config.yaml
n_kv_head: 2
norm: "layernorm"
norm_eps: 1e-05
positions: "rope"
qk_norm: false
bias: "none"
init: "uniform"
init_std_qkv: 0.0506
init_std_up: 0.0506
lr: 0.00364
beta1: 0.95
beta2: 0.98
lr_head: 0.0054
Each number is 200 + 40 x the weight over the matrix's rms, rounded and kept within 0 to 999. Layers, rows and columns count from 0.

# layer 7 attention output, 128x128, rms 0.201, rows 51-105, columns 0-127
226,187,258,292,267,225,228,278,135,139,149,175,172,150,251,63,204,209,151,221,230,166,180,187,233,227,123,187,206,234,181,184,207,206,247,157,256,264,225,183,219,189,203,211,171,235,224,190,192,281,242,169,259,139,153,233,237,198,195,138,242,222,231,262,307,202,87,242,191,272,83,182,97,121,295,197,191,188,234,161,170,224,80,121,21,225,298,229,262,201,305,158,154,60,201,179,174,223,279,209,232,161,217,81,186,256,242,105,191,124,127,61,157,259,251,98,127,111,102,189,261,217,71,167,152,271,146,200
170,224,174,239,219,200,172,205,195,202,182,229,185,178,207,183,178,190,187,169,225,203,169,197,222,192,183,178,188,248,165,190,230,206,180,190,223,190,201,202,203,182,136,225,181,189,189,185,192,201,237,187,241,224,219,240,190,236,227,210,202,255,209,219,221,244,268,186,197,161,210,243,228,237,222,165,189,206,214,245,217,168,199,244,254,174,202,157,202,161,144,246,193,181,248,214,209,197,165,186,206,224,159,165,213,227,221,181,254,189,221,253,179,245,202,191,217,210,230,132,191,170,192,224,222,187,218,187
155,248,168,228,194,245,230,152,192,266,150,193,215,200,232,245,242,165,179,170,126,175,201,280,147,214,226,184,227,163,187,212,252,219,195,258,215,268,206,178,184,174,211,204,241,158,175,202,211,176,206,214,190,238,183,216,188,208,232,173,187,201,163,186,218,168,225,178,237,234,199,205,167,175,206,266,180,206,202,194,228,103,257,175,173,269,236,230,240,160,168,175,194,156,216,237,222,176,185,197,232,247,168,217,239,281,179,254,210,167,152,192,165,205,164,188,142,258,220,216,212,213,94,187,145,242,184,177
199,217,161,210,255,206,170,183,198,257,218,204,216,215,180,200,179,151,191,191,193,172,181,240,189,203,149,212,225,167,161,217,191,169,193,234,218,183,196,192,194,197,147,209,191,203,163,222,190,177,122,225,223,235,189,180,230,171,176,162,228,194,170,192,194,235,212,173,230,104,201,167,255,245,172,189,159,199,203,203,281,169,315,189,207,223,181,196,203,239,137,217,216,198,207,251,200,133,131,227,212,222,126,221,155,208,125,234,209,246,171,248,169,208,209,176,164,263,278,149,178,190,181,184,178,165,212,274
270,255,176,202,176,189,175,190,176,164,175,253,188,176,189,156,226,241,174,196,229,245,195,236,189,168,169,227,226,229,260,166,172,268,196,208,162,184,230,259,247,184,121,186,175,138,224,190,205,172,237,195,196,221,212,213,162,255,246,262,150,237,253,137,219,196,183,226,196,262,231,138,148,159,169,304,176,115,208,211,258,198,212,158,193,258,204,161,152,234,143,190,206,233,217,177,231,182,220,204,249,230,204,156,260,177,183,170,206,165,204,168,162,244,185,250,163,192,153,192,218,234,216,212,219,169,239,154
223,202,215,226,195,200,199,176,177,220,172,194,242,212,179,214,270,212,159,185,154,203,190,197,123,190,264,168,188,218,195,162,207,197,167,254,188,209,224,156,178,145,198,241,229,240,246,182,244,172,211,238,149,245,174,208,231,203,200,264,213,172,243,212,201,236,236,155,176,234,178,213,207,250,140,93,231,282,266,174,159,175,108,181,189,166,162,161,248,189,193,183,198,190,227,159,184,187,159,215,190,180,193,176,166,158,237,133,218,230,214,205,166,237,174,167,193,224,193,96,262,127,211,201,194,273,212,251
192,194,243,217,177,216,208,197,187,227,203,198,184,266,239,225,246,182,178,188,148,192,217,166,157,193,170,198,202,202,253,185,247,215,174,259,220,209,229,179,194,201,259,196,180,222,139,195,255,264,214,184,134,223,185,193,210,192,249,205,212,170,213,174,198,215,188,221,217,218,210,210,200,202,151,273,193,199,204,140,172,152,243,177,245,202,147,166,165,234,142,188,258,195,144,157,215,181,252,143,209,154,212,174,181,163,220,206,186,221,188,206,163,205,220,263,193,188,195,198,237,193,212,226,195,201,251,225
186,170,242,248,143,196,194,193,196,239,216,191,216,214,239,161,234,156,200,146,175,169,138,188,201,206,211,175,172,205,237,211,226,227,165,247,202,208,160,146,229,99,240,164,177,205,221,170,184,225,180,213,191,197,177,155,231,193,204,210,190,176,228,237,207,187,205,162,218,216,200,220,251,222,228,233,163,212,257,218,184,190,235,248,176,210,151,191,197,147,193,210,154,190,137,142,178,145,158,215,194,253,228,270,237,178,183,190,198,208,154,204,150,182,152,181,165,197,228,171,220,211,192,221,165,218,224,206
222,171,217,233,148,213,177,221,217,218,213,188,177,155,161,193,248,223,219,153,227,248,142,264,186,186,184,185,237,154,262,188,199,290,138,182,147,194,249,222,229,163,172,149,234,223,217,232,199,214,212,262,197,243,197,232,225,261,178,171,210,252,273,157,227,210,178,83,211,172,187,168,225,275,266,216,200,232,334,200,202,168,119,225,184,183,241,215,185,181,237,195,157,174,175,162,135,220,303,259,195,215,186,114,166,207,138,278,226,276,222,165,198,249,187,154,93,213,245,184,195,157,148,132,235,206,124,241
163,258,131,207,186,242,172,128,189,192,170,199,211,167,177,199,178,161,161,210,159,227,224,220,210,206,217,252,214,250,149,212,131,235,219,228,160,163,177,243,213,264,189,162,211,152,224,220,213,178,239,210,300,160,231,187,256,221,247,214,154,198,140,293,136,283,166,202,217,107,240,169,233,239,279,247,104,89,122,274,185,220,219,315,223,184,302,185,147,145,131,214,131,235,226,260,209,228,146,204,183,270,198,223,277,297,150,211,211,189,235,181,220,265,216,161,193,279,249,205,150,228,163,175,201,171,157,141
207,233,148,238,158,169,230,134,164,265,201,185,238,123,154,215,191,117,171,213,221,188,214,243,195,216,215,199,218,235,119,181,197,205,180,243,187,187,168,159,146,112,220,198,206,231,186,152,186,210,187,214,319,210,190,181,250,189,176,225,133,205,146,267,131,209,124,155,239,226,193,243,203,177,180,182,234,234,167,155,170,209,232,254,87,194,189,244,266,144,300,155,114,207,142,104,146,126,175,226,179,147,231,205,156,170,165,199,139,132,259,168,212,176,168,206,168,186,258,249,286,191,174,150,190,216,189,306
174,139,231,231,164,183,249,202,173,179,219,209,189,271,224,168,187,256,186,251,188,186,195,136,215,122,243,193,180,172,243,173,218,217,202,202,213,204,214,212,160,222,229,193,174,218,198,144,209,217,239,167,133,204,176,162,212,219,172,222,217,186,245,223,180,204,244,228,161,239,186,222,179,165,250,149,246,225,182,217,153,211,134,173,231,162,201,177,210,155,181,200,227,212,216,179,215,221,173,186,161,225,239,215,233,204,187,178,242,211,219,159,207,169,196,202,252,204,181,153,242,207,220,204,212,208,223,178
216,163,164,172,144,148,247,250,208,195,286,186,226,227,242,261,247,235,180,118,188,235,187,152,157,128,242,213,212,216,237,238,268,197,120,218,195,134,188,177,214,157,191,185,217,189,188,161,236,186,180,200,192,276,232,241,102,230,206,275,195,287,277,166,241,188,229,184,197,252,185,241,156,184,136,230,120,212,230,185,223,131,200,213,190,232,235,225,255,234,220,145,219,208,270,283,211,239,201,232,230,262,125,216,190,226,183,202,268,143,184,225,150,221,113,186,144,159,243,213,258,210,209,167,207,246,159,132
272,178,264,224,223,197,199,281,191,123,197,238,189,213,210,193,186,218,243,167,220,236,200,194,232,215,154,185,219,164,205,183,225,193,246,133,158,154,210,228,239,221,190,206,192,223,217,212,183,222,147,223,199,127,250,268,187,144,247,208,227,266,229,136,207,136,162,213,245,182,179,142,226,187,226,221,175,247,239,279,113,247,178,192,212,237,241,212,204,143,202,209,242,123,171,198,144,164,268,208,147,213,170,216,199,255,120,181,181,207,99,150,176,233,202,119,233,163,252,154,199,173,181,227,203,267,205,171
186,183,148,154,115,203,231,211,228,204,182,250,222,197,217,221,132,210,198,197,229,186,180,176,202,188,230,175,181,203,187,258,211,157,170,132,210,182,224,260,140,237,186,189,223,159,262,178,215,191,209,162,252,179,240,278,154,235,240,192,235,274,170,239,224,246,216,151,220,157,157,173,208,208,248,193,187,183,206,234,191,242,157,199,147,216,213,180,197,241,241,158,220,181,233,175,197,227,230,258,195,213,178,152,188,181,198,224,223,211,143,176,250,159,202,191,177,208,140,213,200,226,187,144,181,185,209,199
207,217,274,176,220,198,230,194,224,90,141,221,174,184,233,186,159,198,178,225,236,187,177,171,219,222,239,143,150,256,299,193,221,223,216,135,187,210,206,233,168,201,216,257,139,101,183,178,191,249,276,185,234,173,213,259,200,212,237,145,223,219,193,187,189,217,196,197,206,224,242,261,171,183,111,180,229,235,248,190,168,174,235,250,245,158,115,193,150,230,247,222,220,178,166,162,188,204,286,152,167,124,227,206,177,129,247,241,137,234,181,257,216,166,243,321,226,224,118,240,167,104,265,247,259,168,177,189
155,199,234,167,251,202,234,125,242,191,218,163,208,199,231,177,235,156,184,227,124,143,193,160,137,237,274,134,234,177,224,241,235,117,206,227,232,226,151,147,155,129,258,229,155,260,145,181,197,190,205,219,235,227,170,170,230,157,179,191,221,191,163,201,194,148,185,170,268,254,251,174,168,208,197,229,164,194,175,287,220,264,197,229,235,287,187,231,285,181,238,136,164,262,184,214,160,161,127,247,142,222,242,216,223,174,218,194,206,137,180,198,177,148,211,218,219,162,184,227,214,256,219,212,167,293,212,223
214,248,197,239,176,183,206,181,224,158,165,177,208,201,224,206,227,269,148,200,234,187,151,218,188,212,220,225,204,188,220,223,232,201,191,219,219,212,266,240,174,204,187,234,241,194,197,206,207,233,277,171,217,195,202,197,198,210,198,156,192,242,240,213,219,264,251,183,180,170,226,190,211,242,211,191,167,187,211,229,189,193,146,174,249,192,219,148,228,172,194,211,184,184,213,193,152,247,250,202,150,201,178,152,204,188,280,205,257,202,206,182,216,233,220,213,238,207,242,197,168,201,188,181,231,211,174,183
180,183,212,174,238,206,155,151,184,160,200,185,114,118,200,157,226,180,209,243,228,224,228,226,207,262,214,155,235,182,169,207,203,204,238,138,217,227,129,170,184,211,200,231,141,192,239,224,195,269,211,226,225,163,166,226,243,188,235,180,153,163,166,253,215,207,166,206,209,177,183,189,182,206,166,175,217,188,168,153,166,224,214,216,151,228,256,186,216,227,247,178,236,176,221,218,143,220,250,229,163,171,194,177,169,231,255,238,173,221,219,206,187,189,104,196,195,195,231,233,212,179,225,208,245,206,173,209
195,174,206,276,206,208,159,136,209,214,202,231,133,236,193,110,147,264,246,193,180,213,156,109,284,241,218,228,162,212,188,193,222,183,229,221,254,233,163,165,194,159,220,192,187,221,174,200,187,236,217,149,191,115,206,97,232,180,134,191,159,213,172,285,263,191,187,216,207,180,248,212,208,184,245,134,218,190,147,237,178,221,202,207,221,199,206,168,205,204,208,196,239,202,240,262,235,155,231,180,199,264,172,188,196,183,174,153,273,238,217,189,215,178,183,252,270,214,222,191,238,271,179,210,155,245,168,202
200,260,151,207,161,219,236,224,169,201,220,198,204,179,205,230,196,230,172,206,205,142,194,215,163,190,199,182,181,220,196,201,209,213,188,212,207,206,225,183,201,124,187,181,198,194,277,203,174,149,226,186,261,239,234,241,217,242,180,246,195,226,200,222,204,215,159,155,233,241,214,184,195,196,172,197,192,209,205,211,190,263,189,189,138,211,201,209,242,177,260,200,169,209,219,174,166,182,144,212,161,196,231,211,178,129,284,194,148,123,277,219,245,185,180,228,155,186,200,226,216,177,218,205,215,218,185,261
253,187,199,66,227,218,86,215,280,123,253,200,209,85,139,216,278,276,225,271,162,257,235,225,91,216,185,244,240,102,247,219,182,219,202,196,140,160,262,225,287,215,132,181,206,285,158,307,198,106,235,277,138,225,188,215,133,220,175,233,164,212,184,107,198,177,203,215,148,258,273,174,263,222,118,154,105,142,185,218,239,272,195,171,226,203,199,194,158,247,168,284,192,333,231,289,224,218,180,234,191,237,218,248,243,115,235,99,282,218,232,314,153,180,185,178,202,204,218,113,183,200,277,268,295,171,154,183
185,186,242,194,219,225,197,164,161,147,160,188,193,201,195,163,246,211,151,189,236,240,215,231,180,256,187,190,208,260,237,181,232,203,152,185,186,223,160,227,175,244,238,183,175,154,262,160,218,272,234,170,245,209,135,243,213,253,284,193,241,183,262,229,236,190,234,226,181,191,192,179,202,145,250,158,172,174,162,118,226,133,200,212,138,226,260,221,156,297,222,191,208,182,224,230,278,192,293,219,318,217,153,166,200,244,131,184,283,327,106,170,186,178,174,151,221,256,220,150,157,216,168,129,170,210,104,161
196,155,192,188,184,168,209,161,212,256,184,163,209,241,181,202,212,170,207,253,181,231,202,188,183,214,196,181,217,185,156,220,184,132,216,218,214,228,176,177,238,183,236,162,191,227,197,187,197,204,216,191,207,190,171,163,207,213,197,209,170,179,203,219,257,251,155,219,213,146,221,140,258,176,253,215,128,151,197,225,203,253,190,123,172,237,243,172,241,241,226,199,194,200,229,222,248,168,172,255,239,228,223,208,244,157,179,140,246,151,120,184,232,130,169,187,218,205,139,191,203,273,147,153,108,209,197,166
185,193,169,182,189,162,230,192,202,152,180,240,168,191,240,184,136,248,215,268,191,194,190,155,217,156,223,212,156,209,195,163,160,216,218,175,215,154,224,210,136,237,219,217,158,149,134,205,213,219,255,134,183,164,239,164,185,176,197,176,154,182,181,207,178,192,230,268,135,127,178,209,195,167,181,135,285,153,144,136,294,266,223,159,226,167,179,199,142,201,134,249,233,232,250,223,244,218,241,129,225,156,192,184,219,180,226,190,257,237,245,221,165,179,196,251,288,205,202,202,111,236,240,242,232,104,254,166
193,169,210,212,186,216,200,197,184,198,200,208,226,265,191,275,243,150,211,174,178,204,201,203,204,202,185,195,234,240,233,193,215,203,167,245,160,164,170,164,221,160,235,149,197,206,233,205,206,228,151,226,195,211,241,223,169,203,214,250,163,151,184,210,168,219,195,225,209,175,170,169,171,190,202,214,197,161,156,170,211,198,205,185,178,240,242,217,196,192,165,171,232,200,169,226,201,211,198,201,189,197,192,199,242,236,180,204,186,219,209,191,215,235,171,158,204,183,284,222,168,278,207,196,156,182,213,174
172,220,179,168,184,150,151,191,211,209,202,149,214,124,191,209,233,219,216,166,213,222,225,236,218,208,207,168,200,100,171,205,179,224,218,255,175,209,189,157,227,167,225,201,208,206,182,239,170,151,215,217,264,241,187,198,216,153,184,178,188,187,180,157,180,165,178,224,201,285,230,225,235,140,175,229,162,168,201,189,205,159,283,241,177,217,223,262,109,179,214,229,191,214,233,209,198,182,197,269,239,275,191,269,251,185,165,155,205,196,175,226,146,238,217,169,120,204,179,157,200,211,201,236,199,173,151,173
187,224,236,244,261,175,198,197,222,252,211,223,164,227,213,187,187,126,238,186,230,209,225,236,234,292,222,192,189,151,201,172,202,243,249,174,213,205,153,197,227,189,168,202,121,254,156,172,140,230,154,259,149,163,178,170,192,167,136,170,177,162,193,148,207,192,203,241,181,198,253,236,262,173,161,194,227,221,231,150,126,180,293,218,196,198,141,177,189,188,196,242,204,148,190,182,175,138,171,186,195,176,225,273,190,166,259,168,146,200,176,254,235,126,166,234,265,176,198,217,182,211,222,242,214,199,226,203
138,136,208,225,192,218,213,254,272,271,197,188,203,266,248,168,184,202,218,162,110,207,106,120,152,134,164,181,222,174,202,223,264,178,188,238,190,155,159,144,188,167,231,138,146,246,120,206,251,176,172,183,138,169,190,212,166,188,195,176,196,208,225,174,199,222,172,226,167,181,140,154,192,200,177,117,230,230,203,167,137,226,144,113,151,178,211,209,230,198,161,196,226,167,186,167,211,182,218,236,156,153,262,262,211,133,174,150,166,214,159,219,210,169,219,183,229,214,195,199,183,148,234,226,205,138,242,214
159,256,237,242,241,201,194,196,160,216,179,209,141,200,222,202,188,222,209,170,203,199,229,247,201,243,200,103,127,230,247,214,229,203,255,151,227,235,210,147,222,168,174,240,204,132,268,155,167,235,213,248,182,225,221,247,220,212,153,203,215,231,219,123,222,156,189,202,209,241,244,224,231,213,172,188,189,263,254,198,162,174,240,150,193,202,176,233,214,174,193,241,220,161,193,228,179,173,252,196,180,157,218,223,179,185,274,206,203,214,164,229,182,150,184,221,176,165,143,207,271,169,203,225,199,259,210,199
229,146,146,230,233,175,164,230,190,192,314,195,148,292,255,267,180,276,263,142,211,179,228,118,284,182,175,240,199,154,190,201,214,167,247,238,251,162,214,194,170,250,181,211,212,267,114,196,171,161,188,202,77,222,204,86,187,120,141,176,179,151,213,169,201,145,307,242,152,153,157,252,311,146,207,193,178,200,204,222,248,211,279,224,250,189,170,185,168,170,137,229,294,197,179,257,221,202,136,178,224,247,131,243,185,245,136,240,279,248,155,182,169,216,228,187,246,127,294,194,109,199,170,200,196,172,259,180
170,244,177,219,249,280,177,222,209,161,261,165,187,159,196,266,269,286,160,174,160,288,226,254,116,140,199,224,229,268,262,191,190,192,201,239,201,214,253,202,200,225,229,188,259,214,134,247,279,187,285,207,135,253,177,210,143,259,160,223,155,191,193,173,207,199,251,191,161,159,117,192,181,234,128,131,161,192,231,197,231,171,127,192,237,165,197,217,197,223,172,229,199,193,254,271,220,223,181,165,207,111,144,93,153,269,238,240,277,209,217,257,148,207,257,200,187,245,185,216,153,74,182,123,288,211,97,202
210,203,228,190,313,215,190,234,175,147,196,183,217,190,210,202,253,187,164,181,216,206,189,228,143,159,227,203,200,162,203,214,185,187,181,235,218,290,242,173,204,177,217,207,149,235,169,224,234,163,230,167,166,260,173,161,192,204,177,174,264,211,146,193,179,159,136,189,222,221,257,216,150,206,159,228,231,238,262,153,195,207,181,131,198,243,144,190,194,236,176,199,182,206,174,133,146,194,204,188,174,94,223,182,184,170,211,237,91,175,188,246,206,192,238,233,182,200,163,248,191,134,222,208,189,216,200,227
187,174,275,168,212,192,214,189,196,165,258,174,212,225,125,261,239,213,207,183,208,246,194,216,182,226,238,228,230,222,198,220,236,232,166,167,107,162,169,227,211,217,199,194,210,180,220,216,236,261,156,250,156,123,190,194,219,189,231,159,160,150,145,217,201,247,221,217,116,118,189,118,219,202,177,197,177,174,211,227,87,160,249,220,229,196,242,155,171,179,181,193,207,177,169,236,206,267,273,191,168,177,153,222,180,330,173,346,147,322,90,178,270,160,142,163,262,272,329,256,124,205,201,134,245,155,176,136
171,87,273,175,192,110,210,201,212,86,232,228,215,235,260,189,216,236,214,210,232,132,236,31,222,133,184,203,133,218,200,227,225,138,158,177,236,224,170,116,155,94,287,177,161,223,248,193,196,193,209,74,212,233,224,175,144,175,172,221,249,206,191,230,146,115,230,189,253,282,179,192,187,256,274,211,84,177,180,346,177,232,102,234,282,220,276,266,271,90,174,186,175,252,140,209,200,146,193,273,99,254,296,229,293,251,140,181,252,222,256,144,232,178,259,99,162,161,226,262,221,265,207,225,154,244,145,163
236,237,187,215,238,177,146,175,156,137,188,219,173,144,175,166,231,262,221,217,268,212,260,244,202,210,209,223,177,195,190,180,163,219,220,146,221,270,183,178,248,221,196,165,256,142,294,203,168,150,227,168,231,240,213,191,174,220,195,259,213,189,192,219,170,124,203,265,239,270,269,246,143,145,92,181,204,177,181,99,261,195,194,204,175,267,204,273,152,294,274,186,229,217,239,224,201,161,164,192,243,171,216,191,183,174,245,129,217,141,283,233,150,222,143,252,188,181,66,192,219,157,237,263,198,238,120,191
170,161,220,191,217,182,261,192,224,203,244,125,195,201,283,226,277,240,121,211,170,204,198,177,108,195,250,153,312,193,259,241,234,99,197,244,225,172,178,170,149,184,285,258,146,319,97,141,275,186,248,186,221,169,116,194,163,207,186,165,192,233,215,203,216,202,226,249,181,257,183,188,146,139,133,170,176,214,154,122,163,194,202,229,138,247,237,226,204,266,285,125,228,202,282,192,202,249,173,214,262,165,193,193,109,168,305,117,209,119,167,133,148,237,183,210,184,135,169,198,200,148,242,156,205,245,170,223
220,146,214,191,185,224,234,260,176,175,189,231,224,226,210,213,179,202,200,219,243,211,204,214,164,212,195,153,161,236,230,172,202,202,201,148,236,193,238,244,194,219,198,206,147,157,228,164,179,220,213,181,137,207,214,206,150,249,235,193,204,153,240,175,222,220,169,224,200,159,166,168,157,221,190,189,219,232,219,164,209,207,199,161,147,261,271,207,214,222,168,174,200,159,202,150,196,225,266,224,183,143,169,173,147,218,204,266,148,192,200,143,238,239,209,188,190,168,208,220,199,197,194,183,221,170,208,215
210,242,221,161,184,221,220,157,127,242,240,155,198,190,227,285,254,168,179,203,171,200,238,229,151,244,205,189,180,271,211,159,267,263,211,204,190,211,171,184,175,210,193,231,205,157,245,154,216,297,168,262,177,266,194,180,212,193,234,226,179,180,200,228,218,205,269,208,249,133,169,210,176,221,172,192,194,213,204,149,266,111,261,183,236,264,175,192,178,279,136,166,254,178,176,183,159,117,165,137,262,181,83,119,116,198,162,227,211,274,188,239,197,151,200,183,192,238,187,141,208,197,167,196,178,192,249,215
174,274,161,192,166,199,189,183,221,186,188,203,227,173,180,222,167,201,191,251,222,214,237,257,196,216,243,267,215,187,244,187,154,235,234,228,204,183,222,185,216,177,197,232,248,190,147,227,182,133,198,187,202,198,248,166,190,198,212,209,143,168,148,168,197,165,224,245,134,224,209,241,174,184,216,196,265,173,134,159,269,224,189,160,207,170,154,227,199,178,226,230,214,244,259,214,159,279,219,110,161,193,220,203,216,171,232,198,222,171,289,155,197,241,221,285,229,150,193,232,216,287,206,243,229,169,248,215
165,196,219,166,163,260,266,229,251,190,126,214,225,195,176,142,146,177,209,238,152,208,166,137,219,155,157,280,200,230,229,231,154,211,208,159,168,181,170,182,206,202,191,142,172,184,165,233,246,186,191,196,236,95,255,276,187,208,238,181,135,190,166,201,242,214,100,296,150,205,197,163,195,75,239,265,259,121,152,134,222,227,258,187,137,174,210,160,89,215,165,231,180,155,203,203,275,211,257,180,275,194,217,221,284,244,156,216,167,192,154,170,167,240,184,250,234,203,154,207,189,235,198,256,192,122,211,139
170,158,238,211,218,194,203,231,158,193,212,221,179,247,195,189,135,158,195,244,183,201,250,133,203,186,177,212,178,250,139,165,181,192,237,189,190,155,153,207,216,222,201,168,172,184,219,195,196,220,143,151,190,155,224,189,209,162,224,223,228,160,181,245,219,156,194,243,145,184,108,174,190,140,241,186,211,204,181,123,200,239,212,242,122,178,233,255,152,211,227,154,274,204,208,218,221,216,263,228,227,154,174,212,182,261,148,240,177,231,166,115,188,251,122,179,221,129,231,197,181,236,227,192,177,138,238,204
124,157,225,130,242,231,244,173,258,213,138,196,194,189,215,179,180,132,160,246,101,150,130,218,120,237,221,137,178,146,241,288,222,160,145,150,203,256,174,180,181,195,248,234,162,185,226,210,237,220,186,204,215,214,136,245,227,162,237,131,208,227,142,157,201,238,171,160,209,201,195,211,244,248,238,206,188,148,249,239,182,263,157,180,172,189,199,177,218,198,244,220,210,189,175,165,207,197,235,230,168,230,272,232,260,164,219,182,184,192,142,258,219,134,244,207,191,178,186,241,139,216,191,211,188,183,197,181
197,137,165,169,167,159,221,191,145,198,256,210,181,180,234,235,179,233,248,239,196,131,243,102,221,149,199,134,175,194,130,199,180,160,225,228,242,212,203,170,121,202,216,200,221,215,193,174,172,177,191,169,174,278,258,207,176,177,114,234,221,199,191,206,151,194,116,204,198,197,181,175,175,228,198,172,196,265,148,156,246,180,220,140,161,217,230,241,241,212,157,167,239,213,227,197,244,154,227,210,213,173,164,189,192,169,129,214,191,124,242,188,194,225,211,156,183,208,195,212,284,201,216,180,182,193,265,268
230,197,202,244,171,210,284,243,204,262,184,204,239,228,204,207,190,167,231,186,187,186,178,144,218,144,180,166,191,209,156,218,288,178,180,236,169,210,157,182,206,136,195,156,234,210,257,180,226,206,146,235,207,218,175,180,212,228,165,239,239,237,239,209,185,238,170,180,243,177,200,173,216,187,183,244,158,213,234,274,190,259,196,147,203,257,165,163,242,173,204,163,181,167,140,139,126,206,128,230,171,187,247,223,219,172,186,221,163,109,164,176,251,189,266,197,190,156,178,236,222,223,155,204,164,207,275,226
202,269,180,178,127,227,252,233,217,289,233,181,223,231,207,220,147,236,202,171,214,180,123,201,174,89,256,229,245,225,228,281,192,206,191,218,232,173,256,229,131,142,177,217,229,198,123,195,253,141,217,212,230,219,230,233,124,270,114,163,157,280,153,207,280,244,281,134,131,255,132,263,202,202,225,198,203,220,299,283,197,192,177,249,202,159,158,142,202,101,241,220,147,164,276,187,200,377,157,146,156,205,227,138,199,288,330,294,224,129,224,156,170,238,187,274,140,165,162,224,178,134,206,220,296,181,208,197
225,218,190,201,163,206,193,140,176,215,225,204,217,241,126,245,171,216,181,158,258,229,220,248,207,244,271,194,198,224,231,189,160,226,142,147,164,150,202,242,221,190,156,209,188,162,259,187,140,199,190,224,204,221,200,239,267,238,210,185,205,206,208,170,271,210,250,117,143,188,240,265,254,246,231,193,212,184,254,228,271,253,167,243,232,173,165,118,200,182,249,191,241,197,256,216,181,314,181,171,165,238,162,148,237,266,276,321,248,270,257,190,211,226,67,250,205,210,233,236,137,226,195,142,280,222,223,186
234,167,216,184,212,158,164,259,225,185,187,189,196,143,214,179,278,217,254,190,223,225,190,208,173,252,190,174,218,167,226,140,202,215,197,202,181,240,183,169,250,185,240,205,184,213,268,241,212,225,192,226,207,199,163,171,206,204,216,178,255,158,252,190,231,184,200,148,274,240,140,200,130,233,178,227,148,221,220,220,160,163,144,175,182,298,245,188,215,229,230,156,219,154,138,157,138,172,225,236,202,213,186,167,199,169,247,204,198,191,186,176,199,161,179,211,145,121,148,209,265,247,152,209,127,262,208,173
226,182,153,167,182,157,180,219,200,192,275,190,172,128,229,205,186,223,248,204,208,265,200,195,204,164,162,208,265,170,192,194,173,197,207,217,204,150,214,160,175,249,214,191,181,248,92,214,214,162,195,183,203,235,230,190,136,200,123,173,201,189,166,187,131,156,165,171,217,199,212,147,169,264,233,173,167,206,193,239,216,170,117,225,231,208,251,280,232,151,217,187,182,238,176,195,188,180,244,229,153,178,252,187,208,217,128,209,222,197,247,171,231,248,259,159,183,221,199,244,169,185,203,178,206,214,169,218
155,192,175,190,172,245,213,289,229,260,153,264,304,278,220,252,235,144,199,164,187,228,196,236,151,221,105,238,284,246,224,251,189,184,130,177,174,215,207,195,237,200,179,162,152,209,240,234,228,153,144,193,153,187,199,266,109,257,252,225,170,159,217,139,259,214,239,248,182,185,163,213,229,134,230,234,210,132,241,123,248,230,222,184,153,242,213,190,166,246,197,201,241,152,186,176,196,205,183,227,301,201,225,232,209,168,277,190,211,209,182,164,207,196,195,254,202,100,200,259,101,232,160,204,173,151,227,178
182,259,219,242,218,206,177,160,192,219,161,157,171,190,146,184,194,159,195,203,198,201,258,256,253,244,198,222,170,204,111,204,172,190,266,224,205,222,143,187,236,178,180,203,219,209,195,241,183,200,168,261,273,167,179,160,286,174,212,191,206,156,139,254,193,234,218,212,200,179,213,171,213,231,231,194,255,177,207,271,167,200,209,212,212,160,153,182,181,168,210,241,158,167,196,179,180,228,178,141,142,147,243,162,201,240,204,216,215,189,204,221,219,197,224,196,216,260,161,232,214,178,214,215,201,176,215,223
201,193,192,153,201,197,220,218,222,147,166,219,226,234,179,225,184,172,212,218,209,222,213,211,246,214,157,254,177,177,184,201,190,228,190,172,196,177,221,237,257,236,189,165,220,183,264,222,187,195,188,199,222,199,193,211,163,223,242,222,255,203,175,213,181,182,238,232,212,171,174,197,241,221,219,201,184,149,255,220,181,201,155,225,227,200,211,207,187,200,233,208,231,243,161,211,176,226,205,194,221,209,194,179,223,222,209,227,183,154,180,198,232,238,218,195,218,192,185,218,154,211,231,250,214,180,186,184
269,283,172,214,180,202,221,254,185,197,227,204,174,188,216,173,181,182,180,146,223,226,138,232,271,182,135,231,225,208,214,162,182,316,219,222,189,131,223,242,197,255,121,216,129,148,181,183,217,211,175,266,237,216,231,257,233,224,238,173,176,209,249,183,192,199,165,193,190,231,167,242,193,124,172,285,276,196,279,131,252,163,262,255,154,228,135,157,159,227,219,187,193,170,183,179,176,252,205,173,249,182,165,210,194,247,249,235,115,209,179,178,136,344,185,261,212,161,171,256,134,154,186,264,238,169,215,190
200,172,220,162,215,172,172,218,230,260,206,109,232,162,140,241,216,197,223,177,158,210,219,235,173,214,191,170,217,139,161,217,209,169,215,201,184,135,219,218,179,242,180,211,257,269,142,230,224,196,166,261,158,184,204,242,202,151,184,186,177,196,214,169,207,285,244,188,197,214,192,185,277,254,226,184,152,227,256,258,132,188,231,293,226,146,167,123,191,200,136,228,170,180,238,248,216,278,139,226,224,307,130,235,192,222,180,174,229,165,190,323,178,168,202,122,137,229,262,93,234,172,217,210,253,183,219,185
212,186,248,172,207,211,255,167,197,217,229,130,241,217,159,231,183,182,173,219,243,187,229,221,212,156,246,121,167,136,146,218,222,175,175,196,212,176,236,245,128,188,193,223,208,230,139,184,190,212,164,204,224,246,197,283,252,188,185,151,257,260,155,201,153,180,197,250,157,224,252,113,296,163,132,205,214,175,179,216,149,291,272,164,201,202,196,219,127,219,186,249,218,258,249,180,225,217,173,243,221,183,202,283,212,149,157,143,127,159,130,273,155,186,234,164,231,217,204,159,145,158,262,195,271,169,165,218